config.toml
num_hidden_layers = 10
hidden_size = 64
num_attention_heads = 2
num_key_value_heads = 2
head_dim = 32
intermediate_size = 256
vocab_size = 4096
hidden_act = "squared_relu"
norm = "rmsnorm"
norm_place = "pre"
norm_eps = 1e-05
positions = "rope"
rope_theta = 1020.0
rope_fraction = 0.5
qk_norm = true
attn_scale = 0.29
bias = "none"
tie_word_embeddings = false
parallel_block = false
extras = ["some layers without attention", "local attention windows", "shifted keys", "gated attention", "exclusive self-attention", "attention sinks", "value embeddings", "hashed n-gram embeddings", "short convolutions", "an embedding shortcut", "skips across layers", "capped logits"]
init = "uniform"
init_std_qkv = 0.0735
init_std_o = 0.0
init_std_up = 0.0735
init_std_down = 0.0
optimizer = "muon_variant"
learning_rate = 0.00761
beta1 = 0.95
weight_decay = 0.028
lr_head = 0.00754
max_grad_norm = 0.5
warmup_steps = 0
schedule = "wsd"
decay_fraction = 0.654
decay_shape = "linear"
final_lr_fraction = 0.0
batch_tokens = [8192, 16384, 32768]
max_seq_len = 512
doc_mask = true
train_tokens = 94150000
max_steps = 5348
dataset = "wikipedia_en"
Each number is 128 + 32 x the weight over its row's rms, rounded and kept within 0 to 255. Layers, rows and columns count from 0. The size above them is the row's rms in percent of the matrix's.

# layer 4 MLP up, 256x64, rms 0.339, rows 52-151, columns 32-63
size [101 107  95 100 100  98 118 105 101  98 100  72  98 101  90 106  92 115  97  97 111  89  88  92 105  88 116 103  94 117  89  86  84 104  98 101 105 106  95 104 102  97 109  86 100  82 108 118 128 106  93 104  96 118 105 105 101 100 100  88  93  97 115  92  97  98 106  92 104 103 132 102  87  94  92 104 103  98 109 118  90 107  95 110 103 104  99  97 119  86 100  90 103 107  92  95  88 106 120  88]
[[ 69  90 131 110  70 140 123  74 135  57 117 116 196 153 145  92 111 216 152 109 166 103 117 108 105  67 143 141 115 140 149 112]
 [ 96 137 106 102 109 144 161  87 138 131  93 142 127 126 147  87 127 196 125 126 160  94 162  72 197 207 128 189 121 157 160 108]
 [120 162 115 167  98  60 175 154 151 141 135 138 132 161 122 192 159 128 128 133 143 109 122 125 157  93 112 145 131 156 128 150]
 [157  87 147  93 193 145 121  89 139 123 203 106 115  96 175 140 163 133 167 120 129 112 147 166  77 114 133 153 151 143  90 108]
 [102 164  92 125 125 174 155 126 134 107 117  79 135 118 149 129 153 146  77 111 166 139 120 190 125 107  99  64 142 124 113 116]
 [126 163 140  80 192 106  52 157 155  87 135  84 114 134 124 153 105 101 131  94 161 132 114 112 129 116 142  88 162 173 149  84]
 [ 80 128 111  56 117 120 136 149 202 137 167 137  60 145 130 123 147 165 109 102 159 165 160 135  95 144 123 122 110 134 144  87]
 [110  73 139  96 113 139 111 175 101 173 144  45  99 161 126  78 133 131 129 125  33  98  93 112 141 180 160 104 115 134 151  81]
 [165  87 164 148 167 131 103  84 144 112 138 150 147 117  93 134 154 168 118 115  96 145 160 137 140  78  89 102 117  96 155 172]
 [128 141 123 136 139 133  84 104 140 148 171 120 120 152 122 150 103 159  94 138 101 136 134 145 113 117 143 117  73 134 138  70]
 [162  69 115  63 105 138 173 165 117 156 123 142 124 133 143 143 149 178 101  92 132 148 102 134 137 126 134 124 123 109 116  99]
 [122 173 193 122 144 116 126 123 166 133  82 130 145  55 155  39 102 140 126 120  82 143 172 135  56 130  81 109 161 131 147 119]
 [ 96 127  71 187 115 125 104  81 182  68 120 122 132 151 149  93 158 106 104 114 120  95 118 133  59 140 140 153  76 130 160 127]
 [192  88 134 129 174 155 146 125 166 113 175 132 129 202  61 173 172 122 113 110 153  72 144 110 128 130 121 103 168 203 124 149]
 [197 115 118 109 143 163 127 114 111 120 134  93 150 121 114 117 115 142  60 152 126 106 138 149 136  89 114 149  79 163  77  88]
 [136 104 101 149 125 131 151 127 103 177 149 187 130  56 116 155 146 159 130 150 100 120  99  70 141 149 140 139 156 141 112 134]
 [128 164 120 167 120  97 128  99 151 164 104 169 179 147 131 185 170 112 126 133 141 127 110 104 166  84  87 151 129 110 139 152]
 [117 125 142 133 106  94  95 152 152 104  67  76  87 128 171 195 149 163  92 131  98 107 131 146 130 168 169 153 145 148  89 221]
 [198 136 179  99 146  93 181 126 122 182 171  78 110 116 168 181 133 115 114 142 142 102 134  77 126 123 118 103 108 101 165 125]
 [155 152 167 114 136 133  70  56 149  98 122 132 156 128 120  80 191 147 138 108 134 122 121 112 150 162  94 112 127 138 118 113]
 [139 162 166 136 144 102 159 115  93 126 164 195 187 206 104 183 141 159 156 128 131 118 128 140 131 133 106 101  94 120 123 115]
 [110 135 139  97 179 142  83 141 117  60  97  53 130 101 119 212 149 113 136  87 103  65  90  99 140  87 173 106 154 173  96 157]
 [160 122  86 127  85 113 108 119 122 146 113 120 136 114 106 116 140 146  87 108 121  78 169  70 129 112 116 138  73  99 177 152]
 [132 153 163 125 136 185 167 102 120 148 158 100 127 114  89 130 156 117 121 200 128 100 120  96 128 125 173  82 117 146 109  90]
 [120 122 153 126  85 114 121 179 103 190 127 119 133 104 133 122 111 170  91  73 176 162  47 213 166 156 140 132 111 119  81 101]
 [ 91 125  64 133 152 142 135 114 140 113 190 179  50  90 159 157 176 111 171 164 124 120  95 125 136 183 116 103 100 124 142 112]
 [151 141 111  85  67 166  71 109 144 127 154 115 143 123 147 148 111 134  92 123 126  89 165 166  83 200  92 140 149 132 135 198]
 [ 69  99 142  78 114 187 113 167 170 139 131 123 146 135  73 134 150  72  97 116 140 101 139 106 111 134 162 154 141 185  91  44]
 [154 180 110 114 134 219 114 127 127 210 118 150  80  74 110 140 107 132 131  77 147  93 167 132 123 145 145 181 131 137  83 164]
 [149 180  95  65 124 137 130 118 149 124 133 152 142 109 105 143 179 169  95 149 104 162  77 160 104 145 123  22 146 175 102 149]
 [106 128 101 197 125 145  81 121 141  87 132 168  73 147 132 122 156 136 115 103 132 108  95 243 136 117 163 144 150 151  79 108]
 [126 112 186 154  96 135 173 151 173 165 106 128 136 139 194  95 103 126  83  79  97 129  54 159 172  77 182 166 147 108 158 205]
 [151 142 134 119 138 112 119 105 126 129 106 104 149 113 112 117 101 142 128 111 146  98  69 165 117 150 164 118 160 103 186 156]
 [156  72 160  49  98 130  99 119 112 119 167 166 115 149 137 114  78 136 115 165  92 115 109 106 120  90  92 163 159 134 108 122]
 [ 93 153 123 147 148 137  91 176 132 148 189 143  86 158 141 195  85 142 152 174 125 169  91 116 138 142  36 124 145 149  70 139]
 [134 161 118 155 120  95  82 161 127  63 142 121 155 148  91 109 107 193 130  94 100 124 114 131 170 109 159 117 203 127 142 201]
 [130 154 138 198 153 160 130 104  87 156 175 138 167 102 180 142 101 141  74 128 125  61 114 147 142 120 129 167 163  99 126 137]
 [134 146 141 102 121 174 127 151 150 134 187  83 115  61 155 151  92 146 153 112  89 129  64 129  92 163 100  88 131 143 165 197]
 [110 132 200 139  74 123 166 120 139 154 163 165 157 180 117 120 156 125 132 107 117 169 113 133 145 140  79 131 111 153  89  85]
 [ 99 146 147 119 111 155  84 139 172 163 157 134 126  95  87 111 108 117 100 163  83 177 140  93  92 146 124 141  73 160  74  95]
 [145 114 155 192 151 107 124 104 146 133 143 139 132 170 139 122 144 129 134  70 140 101 141 188 148 192 127 159 200 144 101  62]
 [128 128 144 129 177  83 182 161 145 158  42 160 110 125 117 111 129 171 164 160 117 112 165 155 158  80 128 119 152 171 108 142]
 [144  89 188 165 103 155 196 132 106 147  31 118 136 127 177 161 133 126  71  35  95 129 130 118 126  84 122 128 117 155 146 147]
 [140 127 158 131  71 131 100 152 176 135  87  89 165 174 147 126 122  95 115 111 178 137  89 129 146 149 117 190 118 140 130 165]
 [111 140 121 125 119 170  65 127 102 173 119 152 144 107 127 154 127 176 133 165 120 112 157 141 171 138 160  96  43 173 129 161]
 [114 173  91 101 122 139 110 127  97 167 186 151 112 141  92 125  99 153 125 166 128 125 167 127  80  99  99 162 123 169 115 130]
 [159 163 128 179 117 104 184 108  56 138 111 101 139 164 147 109 145 158 106 139 129 106 118 159 132 106 109 123 134 119 146 161]
 [116 156 141 139 152  99 145 151 117 157  84  77 182 105 100 107 167 162 115 142 142  80 107 111 130 156 114 133 189 186 115  62]
 [121 127 146 174  63 162 118 124 139 138 109 122 143 162 166 144 152 157 163 133 110 125 142 107 123 184 188 132 198 143 119 125]
 [ 62  92 136 119  88 179 125 189 123 139 121 112 128 120 134 138 168 179 111 164 133 141 134 161 173 108 149  84 105  91 128 110]
 [145 149 141 169  83 110  84  64 190 151 193 174  86 103  91  98 143  87 131 136 133 106 115 150 120 129 163 101  93 151 109 127]
 [147 127 156 166  54 179 133 165 131 153 131 141  86 153 124  95 127 144 126 146 128 143 109 122 114  87 128 105 148 128 123 112]
 [153 122  99 147 121 142 116 132 118 124 104 151 161 131  89 105 103 157 116 133 112 103  46 134  96  76  27 168 113 142 148 134]
 [121 103 123 169 134 169 132 182 117 184 165 141 140 127 149 120 169 138 137 174  75 118  54 170 149  36 106 155 148 148 153  84]
 [129 124 106  80 113 128 114  66 163  96 121  65 127 107 137 110 126 166  80 133 107 158  57 165 150 112 141  71  94 189 119 198]
 [ 88 128 151  87  58 141 179 150 113 190 109  92 143 108  92 138 145 110 129 136 134 115  95  87 158 184 159  90  97 126  89 155]
 [140 149  70 206 163  95 170 128 138 123 121 139 154 121 144 137 137 130  89 120 194 140 174 141 140 151  88 108 176 124 109 108]
 [ 50 121 172  92 100 167  85  88 146 163 183 139  77 120 145 146 162 128 151 167 125 143  80  35  96 120 129 127 133 146 119 112]
 [ 69 151 138 176 131 125 113 114 131 101 174 128 120 153 122 123 144 135  87 136 107 148 127 113  67 166 112 185 122 121  97 176]
 [159 100 115 161 143  99 144 111  91 142 172 156 112 183 109  77 148 114 143 109 150 164 114  73 171 141 152 102 127 152 148  84]
 [151 172 120 168 125 223 128 117 142 169 120 157 127 116 137 115 109 111 100 160 107  73 116 152 128 137 144 114 116 147 136  40]
 [129 163 124 139  89 141 161 122 101 144 132 213 101 166  90 125 128 168 113 160 151 146 142 101 101  99 116 137 100 218 143 188]
 [111  82 158 155 102  86 157 107 159  94 153 121 155 106 144  91 172 126 122 103 118 132 130 121  76 114 175 189 197 116 118 108]
 [105 132 185 130 122 167 114 111 155 137 159 121 186 201 191 116 158 127 102 140 158 154 164 167 179 114  82 189 132 148 149  81]
 [142 145 146 122  97  83 128  57 137 133 136 126  81  74 181 102 163 146 139 145 137 134 149 108 173 168  93 101 163 167 103 124]
 [161  79 192 146 189 138 109 120 104 111 127 177 119 172 127 157 221 100  42 129 140 125 160 141 131 159 139 134 149 165  87 132]
 [ 97 115 145 128 149 136 133 136 138 159 164  65 120  82  83 148 163 158  86 138 141 154  96 122 150 103  72  84 110 146 133 107]
 [113 127 182 187 122 149  90  77  87 127 137 123 128  94 101 150 158 137 102  59 162 170  88 105 146 104 152 101 116 114 137 123]
 [151 122  94 147 130 173 198 100  80 167 167 163 153 134 144  73 160 138  80 159  60 147 111 134 116 141 162 132 158 126 122 125]
 [137 133 127 127 120  80 160 167  48 153 126 112  76 137  99 139 119 141 134 123  84 102 169  94  86 164 126 137 104 113 178 142]
 [114 100 155 122 149 143 163  78 166 148 173 101 123  83  94 149 108 187 106 122 172 148  92 122 118  38 181 142 142  97 138 121]
 [206 128 146 109 100 113 115 131  90  67 153 148 159 123 179 135 123 160 136 113 138 116 117  80 106 167 125 118 124 183 170 122]
 [105 145 136 126 159 133  92 129 109 116 185 103  41 151 162 138 137 132  96 155 139 124 170 165  81 127 158  66 160  93  93 145]
 [120 140 112 136 123  77 215  88 143 143 129  98 131  90 128 174 137 137  57 133 106 190 140 120  72 161 119 136 149 143 142 184]
 [159  57 127 153 101  84 114 112 153 134  77 164 123 179 108 139  92 215 167 118 151 134 123 152 162 179 121  65 118 140 180 112]
 [153 137 173 173  83 112 147 128 140 171 110 112 143 164 120 186 145 102 185 153 164  91 147  95  94 167 120 162  74  92 135 104]
 [196 127  98 140 105 134 107 151 217 147 106 102 125 175 130 110 159 147 122 148 174 146  96 155 160 111 108 165 164 123 144 102]
 [136 166 155 108 111 140 115 169 189  88 122 118  67 149 161 154 103 125 123 132  58 146 115 156 129 164 163 161 129 175 110 126]
 [179  78 170 157 152 183 143 102 152 116 154 142 143 119 139 159 143 186 128 110  97  99  99 104 136 158 156 143  89 150  95 139]
 [ 97  87 133 110 170 174 109 131 126 120 149 119 146  95 112 117 227 155 164 115 125 101 170  84 130  93 155 138 154 162  49 104]
 [137 179 137 103 135  93  83  63 119 184 111  67 169 111 122 167 146  97 114 115  54 126 115 168 141 141 111 110 165  89 118 136]
 [179 133 158 147 103 145 108  62 188 170  87  89 123 151 149 146 132 136  82 113 125 115 152 192  68 148 115 121 127 135  63 163]
 [112 119 106 122 149 135 176  58 148 123  83  99 168 184 106 135 149 130 102  90  98 134 130 140 115 142 104  95 169 132 137 152]
 [137 133 145 117  81 176 118  65 134 103 151 145  47 127 179  78 161 132 103 169 168 137 124 152  69  99 150 132 152 205 137 138]
 [ 91 155 113 168 153 133 116 117 107 133 113 143 166 156 155 128 132 188 177 110 108  72 139 161 109  81  93  92 132 101  86  70]
 [112 134 134 105 112 148  88  60 148 110 172  80 202  95  69 129 154 140 131 124 109 159 111 121 163 124 116 144 136 126 182 120]
 [111 137 125 136 125 138 107 136 156 118 174 131 121 211 110  99 157 133 123  83  59 139 150 132 108 154 114 160 113 121 146 127]
 [188 165  89 129 179 102 132  93  78  73 133 113 129 103 136 122 148 135  65 128 167 152 179 166 123 146 115 169 178 123 108 114]
 [151  99 156 138  70 123  93 127 134 173 123 163 177 155 118 125 132 111  89 117 148 155 141 157  69 136  85 125  75 140 150 142]
 [125 121 188  89 153 167 195  92 123 139 109 121 134 133 156  64 129 187  92  82 127 138 152 160  86 126 165 113 169 123  94 133]
 [148 148 130 157 176 146 195  84 133 142 151 101 107 102 151 152 123 154 156 102 119 131 140 152 116 118 157 110 102 120 130 197]
 [ 83 168 114 137 111  86 133 180  82 141 166 113 112 102 144 128 125 106  93  97 176  69  88 160 135 190 142 136 114 100 159 173]
 [155 153  86 141  98 127 136 150 114 137 115 204  73  97  87 158 133 206 143 111  90 134 139 120 165 123  82 165 117 133 142 115]
 [142 125 155 148 160 135 137 129 133 177 111  96 158 112  67 169 117 154 146 177 101 117 142 106 123 104 147  69 176 169 122 131]
 [ 73 150  98 105  63 133 175 110 106  73 106  87 127 152 111 128 152 127  85 146  99  45 118 101 100 191 116 121 147 180 125 138]
 [ 83 142 180 135 152 113  96 134 108 109 198  82  85 123 102 138 151 107 102 124 146 102 109 103  76 147 142 160 111 112 106  59]
 [111 138 101 140 112 128  80 102 150  77 155  75 128  98 175 157 177 148  66  88 125 148 156 113 160 121  91 113  95 203 140 112]
 [171 168 124 153 136  81 132 101 169 182 146 132 117  87  99 136 124 138 136 166 140 127 108 140  97 172 129  86 120 127 141 132]
 [ 96 170 201 160 150  99 113  90 128 115 149 164 136 139 172 146 130 111 106 130 134 138 143 108 119 110 110 174 135 150 108 154]
 [158 188 131 113  94 121 102 112 125 175 158 187 121 130 123 127 224 133 158 149  74 104 138 167  68 144 143 190 197 166 142 133]]
# layer 4 MLP down (transposed), 256x64, rms 0.0835, rows 52-151, columns 32-63
size [ 83  94  86  98 106  92 109  89 117 105 101 100 111  82  85  96  94 109  93 120  83  90  96  92  84  89 118  82  82 132 121 103  87  96  85  95 111  91 100  84  82  98 127 111  99  82 109  95 114  94 125 100 101  99  81  90  90  82  91 104  93  95 114  99  99  91 120  97 105  73 105  89 112  85  96  97  86  94 101 127 113 104  99 104 108  91 127  79 110  92 104  89 124 100  95  80  96 109  88  98]
[[111 117 155 170 159 129 138  80 138 151 149  84  91  95 127 160 148  89 138 127 110 154 108 109 154  92 160 133  98 105  98  72]
 [ 90 113 176 126 163 131  84 140 119 109 130 134 164 113 118 155 172 203 106 125 124 119 138  77 115  91 128 120  95 116 136 149]
 [189 173 123  79 148 189 137 186 102 124 142 138 166 172 154 145 101 139 122 134 159  67 152 148 142 152  76 150  99 112 119  87]
 [ 92 174 139 133  90  79 158 155 166 148  82 135 118 140 155 164 130  87 134 104 155 146 150 126 115 162 131 165 148  83 129 144]
 [157 116 117 120 101  86 155 167 130 181 140 104 153 160 113 114 158 129 187 120 133 107 147 193 147 130 140 155 173 115  68 154]
 [138 159 136 113  84 132 136  92 119 153  69 130 125  86 102 206 164  98 131 181 113  89 132  96  52 127  95 134 107 142 113 118]
 [121  62 115 117  90 115 109  92 111  77 110 104 121 101 127 123 143  66  61 104 138 184 124 142 102 131 159 150 150 162  54  96]
 [118 123 158 155 121 104 104 181 134 103  75 137 144 170 152 120 225  63 146 133 126 159 138 105 120 158 114 143 114 119  97  89]
 [ 48 138  69 121  94 162  93 122 111  96 164 116 191 109 162 106 114 109 147  65 106 105 127 152 123  95 155 201 120 148 150 151]
 [138  75  57 111 170 158 111 107  74 122 146 109 183 102 134 100 114 148 159 130  99 150 138  83 134  64 156 130 175  97 120 175]
 [144  93 130 163 114 127 150 114 136 112 106  97 158 113 115 154 175 138 158  91 125 112 105  42 138 101 159 123  97 133 152 141]
 [177 116 132 118 149 154 176 147 147 143 170 152 154  88 148 120  92 180 147 158 125 124  93  86 152 133 124 103 136 192 179  72]
 [139  48 150 141 138 127  92 150 115  64 108  88 152 143 144 129 142 142  72  88 120 147 177 111 144  92 138  59  59 113 153 196]
 [140 159 137 121 144 139 126 105 104 102 150 127 200 122 164 109 127 125 121 131 171  82 134 159 123 145 111 160 122 111 105  97]
 [ 98  93 181  99 108 119 127 129 203 129 162 101 136 118 112 149 101 118 115 132 145 185 132 125  40 163 125  87 160 146 118  61]
 [144 163 170 127 154 115 145 164 131 138 130 131 170 155 139 101 152 176 111 183 182 136 132  60 136 102 140 121  81  37 157 135]
 [138 177 153 126 153 185 160 151 142 162 131 170 119 163 139 126 120  38  99 149 172 142  87 150 131 140 126 153 177  97 103 130]
 [157  73 144 108  69 128 118 152 121 109 114 178 101 127 132 129  69 185  86 107 146 124 161 131 142 169 184 162 135 176 169 148]
 [ 88 176 106 174  80 188 138 111 137 145 134 152 120 118 123 126 118 113 184 136 148 133 155  99 114 183 103 145 107 152 109 156]
 [162 161 183 165 147 115 169 154 113 114  92 104 107 145 116 118 117 139 113 107 148 105 147  72 151 147 152 112 142 154 160 101]
 [123 201 125 103 148 143 116 123 129 146 125 142  56  50 154 171  71 131  57 141 137 110 119 131 130 101 136 147 167 146 135 175]
 [106 121 118 129 134 147 129 100 195 129 162  90 103 136 133  69 137 114 125 100 107 170 136 165 103 140 144 121  64 158 114  73]
 [124 147 162 118 107 104  90 154 128 119 151  77 101 122 138  95 140 161 130 112 122  77 141  93 116 106 131 197  89 150 186  96]
 [200 111 152 111 146 132 130 116 121 106  79 189 152 160 126 103 117  75 129 153 125 180  98 111 149 153 141 147 144 110 170 153]
 [117 192 174 153 130 105 128 119 155 175 102 120  91  53 101 172 117 183 123 127 120 202 116 116  94 189 163 128 126 124 142 126]
 [111 228 153  79 116 107 158  73 106 113 178 122 113 159 150 138 130 142 120 113 174  75 145 159  96 175 133 177 125 124 120 116]
 [ 95 151 132  98 146  83  98 116 111 122 141 112 144  90 136  81 194 133 157 120 126 147 112 110  84 154 128 132 128 115  87 128]
 [158  78 159 112 156  91 170 148 127 141 101  99 150 129 120 101  70  50 135 168 150 123 108 123 109 112  99 157 128  47 121 109]
 [138 182 109 141  75  95 132 125 134 118  84 123  86 107 158  89 120  56  80  64 165  93  80 145 116  96 136  81 115 118 151 128]
 [143 187  89 119 119 118  83  88 139 100 108 147 125 133 104 145 196 150  81 121 150 127 100 195  73 187 122  97 122 158 117 161]
 [146 125 163 101  84 100 199 124 120 150  84 170  68  63 134 114 109 145 105 173 173 113 181  64 144 140 112 100 124 135 144 144]
 [138  94 133 104 155 158 157 187 101  95 139 113 133  94 160 135  62  77 123 118 173 156  78 117  85 112  81  84 110 108 133  65]
 [163 172 120 105 130  86 122 120 136 134 181 147 145 100 155 132 120  63 134 171  96 129 111 120 124 160  87 114 132 149  89  98]
 [138  74 125 156 141 104 140 156 102 147  97  91 112 154 105 166 123 120 156 102 130 146 126 171 104 137 133 121 138 123 144 132]
 [203 118  82 146 111 107 135 186 127 119 122 150 151  85 159 150 181 118 174 102 112 139 110 145 150  75 163 109 151  99 178 140]
 [ 99  73  77 108 137 160 114 194 137 105 111  93 142 119 127 161  48 206 116 113 131  79 106 140 154  95 115 132 128  99 144 143]
 [ 99 141 109  90  64 161 112 131 110 156 124  82 141 177  93 117 139 113 159 150 136 161 123 129 140 154 145 162 111 182 122 132]
 [156 134 165 137 123 137 103 137  94 144  94 131 119 214  37 139 154  72 127 150 121 151 113 175  90 168 135 102  96 107 144 110]
 [ 79 157  78  75 104 137 142 128 137 105 106 147 107 111  89 133 116 183  84 119 140 123 111  73 143 123  98 102 132  45 100 133]
 [130 183 100  68 166 135 115 151 112  37  60 152 108 141 129  97 154 142 166  89 134 150 116  78 154  57 136 132  91  78 136 135]
 [118 119 119 117 114 137 131 194  76  56 128 187 113 121  87  99  84 147  92 162  62 126 144 112 111 122 164 132 100 137 177 157]
 [129 130 176 158  89  86 134 124 124  99  92 184 123 103 150 152 119 212 119 165 139 109 146 146  89 120 188 132 106  85 111 107]
 [141 184 125 107 145 157 135 132 150 164  49 151 131 134 129 122 143 204 163 157 148 161  91 128 124 148 119 191 126 153  98 152]
 [ 85 215 122 152 101  91 148  94 149 124 115 159 108 147 101 121 165 110 119  93 138 140 120 132  96 123 131 138 183  86  86  97]
 [ 89 126  66 129 111  94 126 103 156 166 113 100 129 132  92  69 154  71 123 100  97 134  87 132 165  83 132  99 156 131  89  98]
 [189 138  56  84 166 142 120 106  86 195 109 181 122 115  66  93 178 122 125 161 132 153 117 102 127 165 131  95  79 118  76 100]
 [101 106 137 102 190  75 175 127 123 134 120 125 126 169  65 123 128 187 189 110 137 106 147 164 175  67 144 135 136 114  95 158]
 [ 99 208  76  47 125  47 124 160 155 124 125  98 129 142 106 102 168 148 124 175 125  61  86 113 100 109 111 148 152 114 106 166]
 [138  95 182 164 100 115 110 138  71 162  98 109 183 162 152 168 120 109 114  88  99 173 168 137 136 168 156 121 137 150 146 129]
 [ 94  96 126  55 105 121 187 154 114 122 153  98 129 120  61  72 139 115 160 110 144 139 155 120 118 106 147 160 143 194 116  31]
 [194 184 118  78 198 114  81 141  83 108  79 156 109 144 122 104 173 118 111 121 113 136 134 162 155  83 149 129 105 122 106 149]
 [145 147 114 148 106  97 126 109 153 132 138 118 121 151 134  65 151 151 108 128 128 113 115  80 174 163 134 132 101 114  48 183]
 [108 151 149 150 146 152 175 111  72 134 133 102 163 118 151 157 158  67 156 186 140 165 146  84  83 190 121 157 164 142 119 115]
 [102 146 168 137 147 109 146  81 160 125 149 155  93 107 145 164 118 133 137 137 146 136 152 193  49 137 112 157 110 102  76 167]
 [104 111  76 148 161 136 189 105 194 107 107 123 156 155 103 145 129 138 142 122 107  99  73 131 188 148 179  94 125 147 112 174]
 [111 163 121 131 102 109 114 180 113 135 144 124 132 187 118 121 105  27 168 163 113 196 135 105 122  97 156 121 105 176 111 127]
 [170 131 114 133 193 135 108 127 122 150 129 111 152 175 107  80 123 112 152 145 180 167 148 123 152 115 116 118 110 157 143 106]
 [111 152  90 156 163 133 154 166 127 182 194  87 151 112 137 118  98 178 179 126  56 138 102 102 134 144 103 115 139 126 162  78]
 [202 137 201 145  89  97 112 136 170 169 147 165 134  99 167 101 158 121 138 159 128 117  85 144 141  97 144 114  79 108 104 143]
 [143 178 127 164  90 114  64  39 151 123 172 168 149  77 126 130 144 112 110 146 149 121  97 173  99  90 132 151 105 140  98 153]
 [ 92  83 101  66 164 121 118  99 133 100  75 128 110 172 135 113 114 116 110 182 133 119 162 137 107 118  74 140 126 108 153 113]
 [204 174 141 141 136 148 103  96  82 102 133 128 108 149 138 137 127  81  89 108 121 119  95  95 106  45 140 132 165 118 160 165]
 [151  99 102 130 107 122 134  90 109 164 141 162 141 158 112 149 146 112 153 167 110 139 147 175 126 150 147 108 124  74 141 175]
 [138 179 115 192 121 117 109  58 135 131 100 101 135  93 145 116 140  95 100 142  72 110 144 115 115  50  58 139  69 142 136 182]
 [102 205 111 144 133 196 159  64  86 188 108  99 167 104 137 125  79 117 133 132 106 114 107 172 142 142 158 154 122 131 177 113]
 [ 86 108 124 106 170 167  90 156 127 153  71 138  92 128  84 109  78 140  92  80 119 142 119  88 176  12 134 111 115  93 120 128]
 [152  66 134 116 170 122 115 181  79 101 116 175  73 182 191 139  93 129 133 110  88 150 124 146 126 129 112 134 126 148 128 118]
 [100  96  88 127 182 129 229 116 139 176 147 172 137 127  88  78 191  95 190 141 105 171 136 162 127 138 133 146 124 109 122 145]
 [120 115 170 140  69 116 107 125 144 123 128  85  85 133 145 125  95  86 102 127 156 120 139 158 155 134 146 165 205  82 110 176]
 [113 135  79 150 159 148  97 102 194 133  96 135 124 127 113 153 104 106  97 151 172 131 144 120  84  98  96 124  92 174 168 123]
 [112 147 147 130 175 185 166 123 164 149 114 143 170 123 132 162 129 189 116 106 122 166 143 133 125  76 149 126 116 106  91 122]
 [105 138  77 138 136 176  95 115 138 129 116 101 136 133 107 128 119 175 132 108 149 122  93 137 152 127 164 135 158  99 144  62]
 [169 186 192 145 156 140 142  86 135 142 104 161 149 133 123 108 104 164 122 152 121  93  93 184 158  98  55 117 117 166 123 142]
 [120 167 149 116 144 191 118 182 124 103 149 170 166 171 185 110  96  82 156 112 146 125 119  98 119 122 139 104 124 118 113 117]
 [100  97  79 118  80 187 128 154 146 117 130  75  96 101 126 127 143 145 119 147 142 115  98 109  62 110 163 128  94 132 149 191]
 [177 193 170 134 144 108 161 131 113  86  78 175 134 144 159 132 101  74 119 135 113 157 105 126 212 115 122 144 168 100 127 164]
 [168 161  52 141 153  99  71  89 117 133  75 136 121 167 128 178 131 102 102 172 158 166 149 110 172 149 156 147 132 124 171 155]
 [116  78  84  90 156  86 112 120 169 173 160 143  62 106 104 143 137  78 138 143 109 109  99  87 104 110 141 145 125 152 113  85]
 [104 210 151 123 133 101 126 132  81 167 155  83 119  87 187 124 156 133  97 126 160 126 119 151 155 124 122 167 168 105 148 121]
 [188 145 163 109 166 197 124 152 152 115 174 122 180  62 189 168 106 193 119 144 129 126 136 133  87 143 146 105 104 165  77 136]
 [143 255 127 153 114 181 128 122 104 148 123 135 105 138 134 125 105  66  98 167 141 136 138 144 126 130 104 136 188 145 159 140]
 [101 141 120  92 128 157  77 144 152 116 126 130 139  83 151 186 160 116 109 162 173 160 106  67 149  71 154 118 178  79 127 224]
 [162 106 161 127  42 158  94 175 129 154 137 125 161 149  89 120 104 143 129 137 134  91 162 112  89 128 111 185  92 155 101 106]
 [169 156 125 186 139 116 166 121 106  86  94 163 130 172 139 179 139 135  97 188 142 116  98 158 196 138 110 105 187 160 163 118]
 [134 126 195 180  57 107 149 142 185 156 116  96 108 178 117 103 105 156 120 106 130 130 146 113 103 125 122 141 157 124 117 109]
 [146 175 108 103 185 186 115 121  99 126 151  87 135 106 122 126 124  88 165 126  93 116 135 100 130  86  91 116 101  71 130 164]
 [155  61 113 162 169 101 161 192 107 176 182 165 115  97 113 130  31  99 156 141 102 136 135 169 129 117 141 132 105 129 118 101]
 [130 149 142 107 116 167 112 130 141 107 112 113  92 147 145 128  64  61 143 118 126  81 128 121 151 146  78  88  74 151 169 148]
 [157  47 127  99  82 151 155 107  99 178 142 160 120  75 109 139 167 136 139 209 137 129 143 110 161 152 122 162 117  99 184 109]
 [107  99 108  95 127 105 119 115 119 100  99 145 156  66 174 105 146 142 113 121 147 151 106 118 114 119 101  83 186 134 138 159]
 [ 92 183 113 193 102 123 125 170 156 149 139 100  92 135  83 128 121 154 146 112 183 119 122 157 118 121 116 131 171  60 127 106]
 [164 190 165 119 127 108 155 115 128  55 172 129 129 123 117  95 143 116 145  93 117 126 128  88 190  92 166 150 164 115  79  92]
 [ 75  89 118 148 121 106 137 133  86 170 100 139 128 120 138  92  91 128 143 139  95 155 139  91 105 159 109 136 112 137  79 163]
 [117 126 141 118 132  66 111 116 103 131 145 137  86 120 117 148 160 116 160 132 125 121 178 122 122 109 172 138 152 132  97  83]
 [155 181 122 126 133 100 115  87 140 105 167  80 127 122  70 120 128 144 115  91 122 111 148 129 132 160 116 210 141 119 155 123]
 [ 89  74 139 130 124 108 126  24 116 150  83 114 107 121 113 106 163 106 185 142 134 128 103  62 114 129 150 166 112 176  96 121]
 [143 158 150 152 142  43  84 181 158  52 136 165  99  70 134 147  50 115 191 140 116 110 189 147 116 182 164  88 154 145 114 150]
 [ 99 116 174 118 122  88 190 118 111  94 145 143 173 132 143 142 113  66 175 106  67 127 141 126 210 159 151 141 132 141 129 105]
 [109  85 163 166 100 164 102 131 111 144  97 121 121 132 100 103  47  90 111 142 156 138 100  56 150 153 183  90 105 158 176 108]
 [144 166 138 105 153  94 150 134  92 168 168 189 153  85 104  72 119  53 105  96 121 155 135 161 131 127 154 172  66 117 117 105]]